config.yaml
num_key_value_heads: 4
intermediate_size: 256
norm: "rmsnorm"
positions: "rope"
tie_word_embeddings: false
optimizer: "soap_variant"
beta2: 0.99
weight_decay: 0.057
lr_head: 0.00872
decay_fraction: 0.898
max_seq_len: 1024
doc_mask: true
Each number is 50 + 15 x the weight over its row's rms, rounded and kept within 0 to 99. Layers, rows and columns count from 0. The size before them is the row's rms in percent of the matrix's.

# v: layer 3 attention value, 256x128, rms 0.185, rows 245-250, columns 0-127
# o: layer 3 attention output (transposed), 256x128, rms 0.138, rows 245-249, columns 0-127
v245 099:55 48 47 63 57 29 40 42 58 93 57 35 44 61 54 51 50 73 36 53 48 71 37 37 43 46 28 49 48 43 49 62 40 77 58 24 47 60 44 61 35 52 39 67 42 57 46 54 70 61 44 35 54 41 62 39 60 20 25 39 75 38 80 56 44 36 60 40 60 42 40 60 39 71 36 52 48 43 23 79 77 40 75 46 63 71 99 33 53 52 24 56 63 21 32 51 37 60 25 27 40 54 48 58 53 62 49 52 44 38 27 53 54 26 46 61 61 69 55 41 25 52 36 52 76 38 74 55
o245 086:38 49 42 32 40 39 61 41 68 46 41 54 50 58 60 58 47 47 77 47 42 58 80 31 85 52 65 31 58 68 39 43 40 23 55 37 57 65 25 46 85 29 67 53 55 39 42 74 44 43 56 82 12 47 24 41 48 49 52 32 46 51 25 39 62 65 28 60 35 43 50 41 44 31 44 23 39 53 82 26 68 50 54 46 62 39 57 49 37 78 45 87 67 39 56 49 39 27 46 36 61 55 43 51 31 58 54 90 55 60 73 58 43 61 50 32 45 48 50 37 70 64 76 49 55 61 48 50
v246 117:63 48 36 42 33 65 39 27 21 33 30 26 41 40 60 32 37 70 58 61 35 35 37 36 33 79 51 40 46 44 23 34 19 55 62 76 67 53 42 54 53 54 36 48 59 25 62 63 53 52 21 64 66 56 27 63 47 59 63 34 58 55 38 47 39 56 58 58 43 54 42 30 42 69 41 53 57 31 47 70 72 33 35 52 19 50 60 33 42 26 14 46 63 55 25 73 30 49 98 41 44 45 48 51 51 72 60 36 80 61 40 71 64 47 60 37 56 47 43 61 45 48 34 55 53 44 27 55
o246 102:55 48 73 36 78 70 46 39 51 67 43 48 60 64 47 51 55 39 32 43 36 54 51 75 51 32 53 41 77 33 55 39 63 79 19 62 41 36 49 85 25 58 76 42 50 80 48 32 57 62 61 47 56 32 51 52 62 60 54 59 67 40 67 85 38 54 57 25 54 53 58 59 41 48 41 67 41 37 48 59 51 56 33 65 92 57 54 55 57 43 41 32 54 73 76 41 71 42 47 73 50 55 50 27 62 69 44 26 45 54 40 32 57 77 50 69 36 54 72 48 55 92 36 66 39 54 36 29
v247 092:61 63 57 52 43 46 64 53 49 65 41 45 55 74 39 65 30 42 48 54 77 59 44 33 36 59 59 43 56 33 59 25 55 82 65 56 44 23 68 74 34 52 48 60 86 67 47 50 52 55 47 30 53 39 45 27 64 62 35 57 70 25 46 53 37 42 41 58 51 38 25 67 65 53 58 25 49 62 30 70 59 61 57 48 31 55 68 53 43 71 51 72 36 32 40 58 52 50 56 79 51 67 53 62 48 35 59 69 17 47 27 67 45 47 30 56 62 28 67 90 70 30 20 44 23 70 71 45
o247 106:58 46 30 30 43 56 70 57 43 50 56 45 66 50 47 53 42 67 62 39 44 49 71 69 47 47 60 42 70 68 68 63 29 01 63 57 49 24 37 34 55 50 64 63 51 66 70 57 44 81 66 54 68 52 41 42 34 44 78 44 31 74 73 74 57 75 59 45 54 40 63 72 39 43 31 52 42 70 46 38 44 22 37 58 50 42 72 25 46 59 22 45 56 59 41 47 39 55 44 23 50 55 38 47 51 58 55 29 72 60 63 64 40 65 51 43 15 48 42 14 50 76 73 46 59 23 38 38
v248 116:41 56 57 88 21 50 51 63 29 57 40 30 66 31 42 59 62 44 53 54 52 49 62 34 61 85 35 22 31 40 25 52 53 51 44 59 50 53 29 37 58 56 71 49 46 51 68 53 62 35 41 66 39 66 45 21 48 61 82 57 62 51 53 78 56 65 37 52 40 76 54 39 16 72 44 56 55 54 40 36 41 41 41 55 20 44 52 56 26 67 48 29 32 37 39 30 27 61 60 21 61 68 42 34 62 75 38 44 56 54 49 44 50 48 43 30 56 30 24 45 57 42 82 46 61 19 68 31
o248 092:59 25 64 50 61 47 46 38 41 71 50 51 28 56 50 52 54 55 29 44 55 61 40 52 59 09 35 72 62 60 54 48 61 87 36 59 42 28 68 73 34 78 53 43 47 59 66 34 42 55 43 48 81 35 52 84 71 37 42 53 53 48 59 51 39 32 62 35 52 51 52 69 46 34 53 76 60 46 51 72 49 60 39 74 75 58 42 47 74 29 71 49 65 55 60 60 92 48 74 48 35 15 47 30 60 68 39 47 48 49 39 43 52 44 42 47 43 54 81 23 34 66 26 43 27 47 43 41
v249 095:57 49 30 21 40 45 63 53 59 45 40 65 37 65 66 52 46 48 56 41 50 38 59 31 61 26 54 57 13 08 37 41 31 52 50 70 65 58 49 43 25 49 22 64 46 71 55 51 51 52 68 58 53 41 40 51 33 24 67 70 17 59 41 39 39 35 69 40 47 73 86 59 61 34 49 56 51 26 47 68 43 60 75 40 67 39 30 31 54 53 61 27 70 51 57 23 39 20 49 66 28 55 61 53 53 40 57 44 29 45 51 45 92 46 55 57 31 66 56 70 52 52 38 28 43 59 59 66
o249 082:53 37 77 74 68 65 52 56 40 67 46 59 36 31 45 34 48 43 20 51 29 53 57 65 46 55 37 56 46 45 54 36 69 55 23 56 33 23 80 59 34 64 52 51 55 54 52 25 46 65 26 37 73 46 54 70 44 68 50 55 47 54 36 70 33 26 76 20 67 53 48 60 49 45 53 66 48 32 27 85 41 48 47 84 57 57 48 70 47 31 68 37 50 79 58 46 85 67 66 56 56 55 42 47 55 44 55 22 65 56 36 32 68 46 77 70 38 32 40 59 48 41 36 55 33 38 44 25
v250 118:67 60 80 47 69 57 38 22 58 29 36 60 36 58 62 51 62 52 57 52 33 70 73 63 32 68 53 31 60 46 33 74 55 59 61 63 36 74 48 50 58 58 46 62 68 61 63 42 54 72 52 35 47 55 73 39 53 52 59 39 42 60 49 29 33 67 37 48 32 32 42 71 43 61 53 54 66 81 28 61 38 53 31 82 34 40 65 43 31 53 55 74 46 59 32 76 34 33 62 83 59 48 36 31 24 47 57 84 58 42 71 73 26 72 31 47 53 21 50 34 52 53 51 26 34 43 45 45